python train.py --n_layer=11 --d_model=256 --n_head=8 --n_kv_head=8 --head_dim=32 --d_mlp=896 --vocab_size=512 --activation="squared_relu" --norm="rmsnorm" --norm_place="pre" --norm_eps=1e-05 --positions="rope" --rope_base=10000.0 --rope_fraction=1.0 --qk_norm=true --attn_scale=0.37 --bias="none" --tie_embeddings=false --parallel_block=false --extras=["capped logits"] --init="normal" --init_std_qkv=0.0351 --init_std_o=0.0 --init_std_up=0.0351 --init_std_down=0.0 --optimizer="muon_variant" --lr=0.0111 --lr_mult_o=0.751 --lr_mult_down=1.5 --lr_head=0.00903 --warmup_steps=0 --schedule="cos" --final_lr_fraction=0.0 --batch_tokens=32768 --seq_len=1024 --doc_mask=true --train_tokens=157300000 --steps=4801 --dataset="wikipedia_en"
Each number is 128 + 32 x the weight over the matrix's rms, rounded and kept within 0 to 255. Layers, rows and columns count from 0. Numbers have three digits each.

# layer 4 MLP up, 896x256, rms 0.104, rows 741-790, columns 192-255
138106100060162129033168154169148121135122138163135138167137159142142159138094091138000096171104115139156136103135117132106134079119168045176171107166114133168123124161148173179056075209118127
174138107106112126138205144110101141146127157146151147165145174139121072135068126159144155176101177141120106155116115127121086131067130134092080172150121116169109159124134132177080162145095089
193114119129089158188159146132145130085131166086117145114133080118164129159132153128145135094122122116179060112101150071169157112173150184102144037161203129139172116145111169177115149113166140
167108127173145128131130103097137131158146133138115193137107125143093085103174191159120111105155081129172113098081092045191162156109118146127105134131134131117113086165110124080172157139148140
150085124100136149112124101146098109107139101144105131143179157140119036150124155052162122161114134148211078086111173150092191138067102112138102100075086122129180164166119101127136152121139171
106122116125119086115151094150073152094137133132152145136186081132101131114112132112105152134128095111147059088149145149187122125145050131141149142177108098114178114184180117188209102108065114
118127128109133094094114181100095103124115119139114091129079070170106174133161101195095093161084126103139192143090117118175060094082182115089142117024178186077164096089154139091100121124151156
097109123112135119080117150083060147120109107097157119147055046189137114115138123167113099110109064093072124106112126130098126147134125129113061204132050131125116170073083118132088142067127166
125167131130193129093140152082120106141102101096116131155102144149179129070124147067108136112147154060213102125135091163090125126116106142149124192096160118067100162075095116096152122170141145
128093110164127146146197145099135139126130111121125153126073137118145141116143153152132110147124139148103118194103124108125138146113140147202115126088118063137138166133070092135109184109126150
103167105093139115143151136066153143129128080118028162149111160161139164154127087116105125100152124063088126146101148124109128143126165108094153154117064140145146145131195136199150128174164165
155128138098160100117171160146107124100062105134131126089153120116128133103082158132078125109127139130108186094085127096130192137092015128104106149120136145156098111125115170107144112096155123
074060107105137074180190131105068137122121174167102144181118104140128096176088192154054132140096129121186140117087053107151054164124127116058147138128175125106118147087123168179118166097109082
097098108118151150142153126155128139137085102127099111204119147187094097091097127105150091125088196105173096157091130094167145130117125143148146103107108138144114136152104136159225150148092073
166118155126158081154164113136088111144149135165145124128126130100106172080116116136136085111093105153084102085125155120134119182120130147100140055145146135137065160120123079129163106127102182
106110116104098149125080119056113114103129099094163147107116101110163109152165168111121136147154128103214134139081161129129127138099154187111139113132178087097112122185167148126124078148154134
127082103134084174149113082143093169132112131154170149176146106092140155096121143161112172096104158125154127121153184114106198152007156115150155171130140114126116215203083154209099151117118122
123111127075115047122142159119187144085137132106076123057177113110086139134098157157142098152144117184126163150093200058152161116134103155168161124167145181168136129104139148075117133110161122
177125124117152088155111117121138156139121147152153151146111158155120173073108135133109113111095157075079131122138107124092115150092114107116164118127144086159145069103143114134173126099105113
092148136161107174168100171126132162085118121132092167177152155082107162089129120196148064117112102184133116180125131121109164176135099074117108123122165096108085147088158102134107217061188157
118091126098159146106158035126126171145094107081071108126091181125141065076152219115110148154107067172190117130145149124122188140119142156114115118121123118154137126099177122107121171105142146
182115142136164113165172109099105135175120088160160093091135083090117133104122121138131141124083124125109119107110097123115137106082160124132102154131135128089094126112106216154106107101150122
143122112188079146104185118158053175137181128069172113133174155096174089112116169128157131195112143112136167158126112067083160112090148142151184072163123156093164098171149159124067125091078134
081103117168112114121120135190070113134132090125124064158079175148155101117137170167132116069135088161063115183075114052123205103142111153157118130141082072127114129126150167115119109128078127
124161067086191111164182153131129171070140105132162104065125073175093146092112144090156183140091162115103150081114183124108102093144136127200089122131163114128163103085140145137131165197117108
127119130123166096183101146140144087116092097097123148111107116025171186117092074140122145077071144137169098103177118153085154154158118105164121101119179122120129041158127151163079164122129075
142173136083121133137149183155058105089085101134162056115070155115155124053146103118162076130122084152115124091138127136101157110114184145103120184082146124107159180162073124109122115111089120
085080066118109155101100097116178099137125129138120145141116148090139116087084158103113153142145117169143094141120166182153141183130124073149147161083136116170103133086077142118096134125087169
125155114137157134120091171185116077111123148188101091091111143151162144119118117072099124105103201162157130124138118072132154119063133096031097163125110076131192142128137142124166113140133134
099128090111165152141076091111156147134125144179152156105113143133088174061125118083138168156139156134230156069132096125123149115161118106102065170137117077119105125057193192083150130068117103
043169057121093156082121128159117142149106108126102104142111146130183079115092156102159156161139137179071142085110156085104174096150061119177120148136088123136106085194132139150163126117114115
145158114086129115081142155129128141115112119106124153121118121109200130117196123088154187085129166087132177132128118180101153168076122000181156177171099145219062085124120098178150151118116134
130108165137132124088089114119101196096108123143181054164059096106167065160095127069170102112145143151116200131148063123095117075129096081139095147108126039168154083158131088146145143145142080
190161132166163130122101150111173101092125068093163155138132119159189083155167138061179131120122131132153102146000121114167200138084107150194149102136197149098054113059205107120128093151115098
105149131142101146155145131115058170138132163162123116105178143132133111116129138060057119135147133151146129124090126141146125132115150130075101111097140084134127171178142140119133137166156107
140077100101152137141155098183104076158128147131151154142188176159116115113069145158131070137101110160176103119116104171089127146142136094158118135187206129123176169092155130147138138151116121
097135087108159054158068119161115149137083149079130186125158093147161096127164153056099125134128105122130131118126075118150191108149118114086111142086207145150082105192184162116103067109157163
074144126134092161173106141136142148095140133109112131110102152132124118129111146125076189125125199080164161128102131142106166075143151174120122162160188124150181114098114114114135121157167135
157084121118099126106150176106170152139173128101174151061112069173100139183105105132147136083093105167194141087123099089119170101157162124134110082094175133096087110122155091157127101118119141
096068155046125118084087118132140141106166180114166108069154078131149103142148144149070147136131097070093162157133146128096130175125062115150095081151057145106131131117111146162153118150145115
117151118088148113172112098104166144114098115070163105132055053071109123111187133156102134090054098098120104181072143140133161117147135164103132101109125095088180199126100151123139125134129098
148091141115156162155152146130119133140114128120130153153093123139150072135130136070169142157139090144153115135108084146104116168123061095160143095143123112098135143106130087088098125171134116
151154092166111199102171074124057134078165085131172148136147070190017089078116083136081131127155178114169183154100097104129159120067090131123118126092192184085139073213107112135156164104079123
117146112150160157170184179182176138182141135153116126095134088130090137121131144100133142186116155128093142133128148118128110153147143151124108112148087155069084076169139161127124150107112091
112108161172112153153144091116117138121141127109172149162138081098165157121153143118104182081125123143131137122118132166143164112115141126141157106148148112130139098114085149128132088126147147
152146109150198120059175122150155143024118095091131118162140198101148139172133123122043090146128150107150115125134136143119125195140166062078125126176088143081102134098125101117100061149092079
138182148090182150108151136115125083100138103140093141125024160118101159150131138125151124180052141136059164084155133120120131068126084077153131155113108088121119103171186134145116133122111178
098135111131138148116086110102233168072077071126097140147127055170070156099125098132198163141163157109138127132141108112167140158152139113096071096137108135086042096163128135144097104091093198
127121138058190178055075112125120109091128137124091092141156139149124124117110111089130228151119093113139202117164102128123052070106129127104104096115145169122085167075150183113122072136103132
116122151133171062079100218138116127138134119086098099130178104113127150111125166114146152123130126164093167134147118132117152184122127186106088113165194115155109124171142151185144136124111174
# layer 4 MLP down (transposed), 896x256, rms 0.0845, rows 741-790, columns 192-255
140173099124080092117173128185107136153144128145124144116116070160099158174056146139092131125130145149175114125138129155097119114164099171090138126161113167086140197046177195139139063106134123
098165129138082119166074110103069136141143117135093153147117135178152163184098140105139128160091148092110127158123133122097091098138143156111170151057131140177146070101173117114148099090118149
050127178151189138109181109078101091123141136106126157123134095156152105106181179181091121098175126081111188182122110178162174043106156127143109152133133132150119109124097113169085172122117112
051070087044064130164130200170098123080190144058152123127111113102149201187208160134066208091103125062098142098158101141079091124055086152091105123157186058085102128094087072154121159132109151
064100134142100136108141113099108137150149177127154155116175101144120085070193125109080197155132120159138210130136165108144117121090111102133078107114155144121105137158085107097175165141157120
106181175149164142056118184162125096128064150165116134146163140099125120088159142190139128113104146210142186171090148139168171149135074108104102087094082081126167120156057118176129173158207146
111118122090105163138119086146147136136166088129181128170123089138122110159096114103156059103169061119124135165108152138148151065133169186151150107162175079145092110108099128128115134120095183
092140188112140093057178132080070159185210120084138152148118095077157163081177150136082122157085112073125121109128091123089182127149128133136106132095117124136110140111145122133165193109126174
104155142083144117148112166123161140150114101139164128094157150181187136115141112136094095125108148133103150114134127115117139144136116103117082166101113133113175121102144147144167154093150086
081159136115102127126178125115120150186153157126109139138100098147119168088100088110120167127182142105211070183042130159121093135070139152149111137137116097098171182078101114155092106141107139
094103144157119175136058120122138122151120124152103080130109115129106166146076158208175185099143167153142125133094127154124117145111084072129142122183130141124233084130129165131204117118168134
072138161131114111125077142125126181146093117131115109151187134136126138118135135090130150121156124087105188093132076129048153122141230122155128155142158142206114123118132093153113111111123091
137124067111109131143065154107140113115141128142176101200115161085116144150043125123136120096188067134144082138156130085155125068156108095120168128145120109122063117116068117070161115121163112
120101126144092077122108153118129093122133178131091134074106163107125129126154034078089066135118132116100151146102144135132132150146134100074157092135114087090118103094077077117173153125108086
164132161142110114152127105110121126093119131105144099082121130149120150094118130079153122138137125103138146069106121109119163125075138124160134146086125196124086083105103077142156114120147118
131131155122092093128083154152074119160078087149170085112101139128122160146171124076182154162125140124105137096190164145152108111133130113142142117123121189127110114127123125113142136230122104
100149189119109116144113130085132154083123115196162196115100150124130163156173125117147233118214126117144123126158150145155156099075187111134153121078128119112143150178104150110093137119081175
181133117137126112129176181085090072175201089110167050115146135153114193110158105132161108091159166133095150093148110135160159224089136175118155137125124116176128141123166181130098160112119174
054103138103139124082131128135122123174195103098123134067111141163119194121170135140087118164086164152098126101152157169145092096117148163107135113119067128148127105135149139119127132130117141
131126095124123134097115084145169140127151091105112151127141101149049166113096120108165210131136146093089110085148105155086106078141102130171111145093136122144102091066114121127106147175084086
175140146098093147121136110132123137128144100186178077163141090111101127188179161116107086067157166090122174110096120108123124102169098134150139117122152158118075099157062146178116118174136116
096086108132111122132083118121173104157140075142164114116162161111121115115130075068094092138141170132164169090091168141114110101172123134176131149122079145148153106090133143161122140117126142
099126106154096187172155152163122089186183087084109165137126159174075181119018139118138134197163113026103100135142064115149105133097090160142119166134145153108139144133116139148163119133135100
146090112160106175165095143147129140138126083110110157135093142085141065177117115152178153078184148134130088134136150132184148150171184182132188109097209180083021153118177164142084106093159116
133158109180096202168128148095158058190104115125197174113118123121139136132104106146130141114204106138182135151114160154155094094141149105120193146107114140132116173150115139084135109145111130
109081117152135116087190072136124150137156191137111143123141120154096097150111121090125176093115051086093163147081140110115143076133116149081115132109113110100137233140172135079150116133194107
108129228165107135114105150112155161152114096101137124082109123172112162079085133148095139097111137094128152140107112085139134135115134139179115175091156103047097144107089156122084155116198137
146115123192094105096174088146103095156138078138090136079134139175133082097174134140149164127168145127155131135104182119121151124073163153181156115139078126166133133056153167085108144096153115
126132164163138078145118114127114055106165176146128115135102135128127174160131143182109074080095171118139161121169133113133133152149147107147132099119089138129147142125091125143189129149140086
159117102084180088074144165082129106154138062092139154122148178093097087156123116098175066126110140111175171102134093114122073165138087165111153137177151072141078104110179166093170126093148068
150167151086108127141162160151041157072136112163087112116124182119198075148129154143111103199141126150116137149137166199146088140072083142087176140121150150107165105156225117142171207113117122
137110121105140124111162127131103109118162081175129096239173075203059128090131168126121089122112125095164112141164126100177153166133165134070190150120119161129124131127157111095149100148138186
112138121105084136127115118058141142143119115099153082102096079117124165161150124103129130153140144074153111143218166105191139129189156149110178144126189130130114097099191089123123115098143105
151086098141157107187112114213183107166113123103096129106119140171110166125138143069130122098116120194125131140114121116099100100132132135147191152113100115111068140081138125147189116131144113
124140132152127123140160127210139135196091163122145107091115159084144125185118139099110119122136120089123134146147147079194165129104124125096109120132124101116086110110182161103133133121128088
093093141049106142112140176181076143187143148059149072131125133096153154162141138124104151129135159165108120123101108158089085156078103132134067151125142161199152105090145153100174127185128133
105093107089173100121071064152130172139107160132100151179155116152137068206083121131125113096136191059117142199196107170113183134098121149141099133091094156174140106069106142130145094098113176
164118125149169089140117162139123152175144183145129132135090144171107106138125110184165139097115143110133137195146128099109132129111113176134155163194121156139132125098134141107127143158117172
122069163137097139142132114180140126094141159124159137118132104099131095108111071134147115171114135130118071102135168087143132104147142157142056194116083103134128118114121150097119121081123169
107178091155136195115143214110119108119122146190147201153061121168147113182138138151209143104110107147161066136150143161148118115175072183134098157087064125130055144124171123118151117133165174
152131159115139163138144150114150104092089118142140184138127123079125169176170088108131091040129105155118154095062130135120181111122099169070179123127115108120105093120160183103112095111167133
164151115125055138172108119113102147116168133105134134104121128145114137126108069085089153106125174139141118175068132115083174137164108100118103163156142181100099126117162137145123098163173107
058137163156097096081144172168096126128102096106140174136212183098137090140142081107080109110162114068144119141148099086087187126135073155117199202139093157107129101085115142113159138139121137
147104085121114140143155120105098112159138127112138149130120129163126192147100139097135145155148115095128099134134181152164075159103151092123117164069139155127155171124117149079128102136073137
125096163182164116181098114150158081104174179134155136115128127107108172192112148192139084146085128126082101142138128106113113077144096115149093106035138170178152098094140155147182156093116130
112120079115129122111136148130096147054153110145142132155143140083125090131151085087140168110062108123138114153180119165148074157112100101170126099104091094166088147120159080119167132158120122
041131147134107094169093192144104150099146127070056123128084111121091098240120130145117152104125108138182155106133073093155126077112085124082063106122114182147100142076183119097122100109180148
090028121143142145138054105193116144131102160119055166100126201113092110133189138065134171122136069182179130043122164168138151166163124077160119116154128120122104136117172137153117129173111121
032086145167099151161123151072108091134107073064155103126097081190159144091115108112119132123053102126105162163119093113084163109149121170174079112067140182125180119112118161089112129103080130
055139096136192174123080152109106093124129113153152139167131098097209102130117105124097163138108079085069156095144116118116131090106153100172139142077133115153164092116144113136146140146114123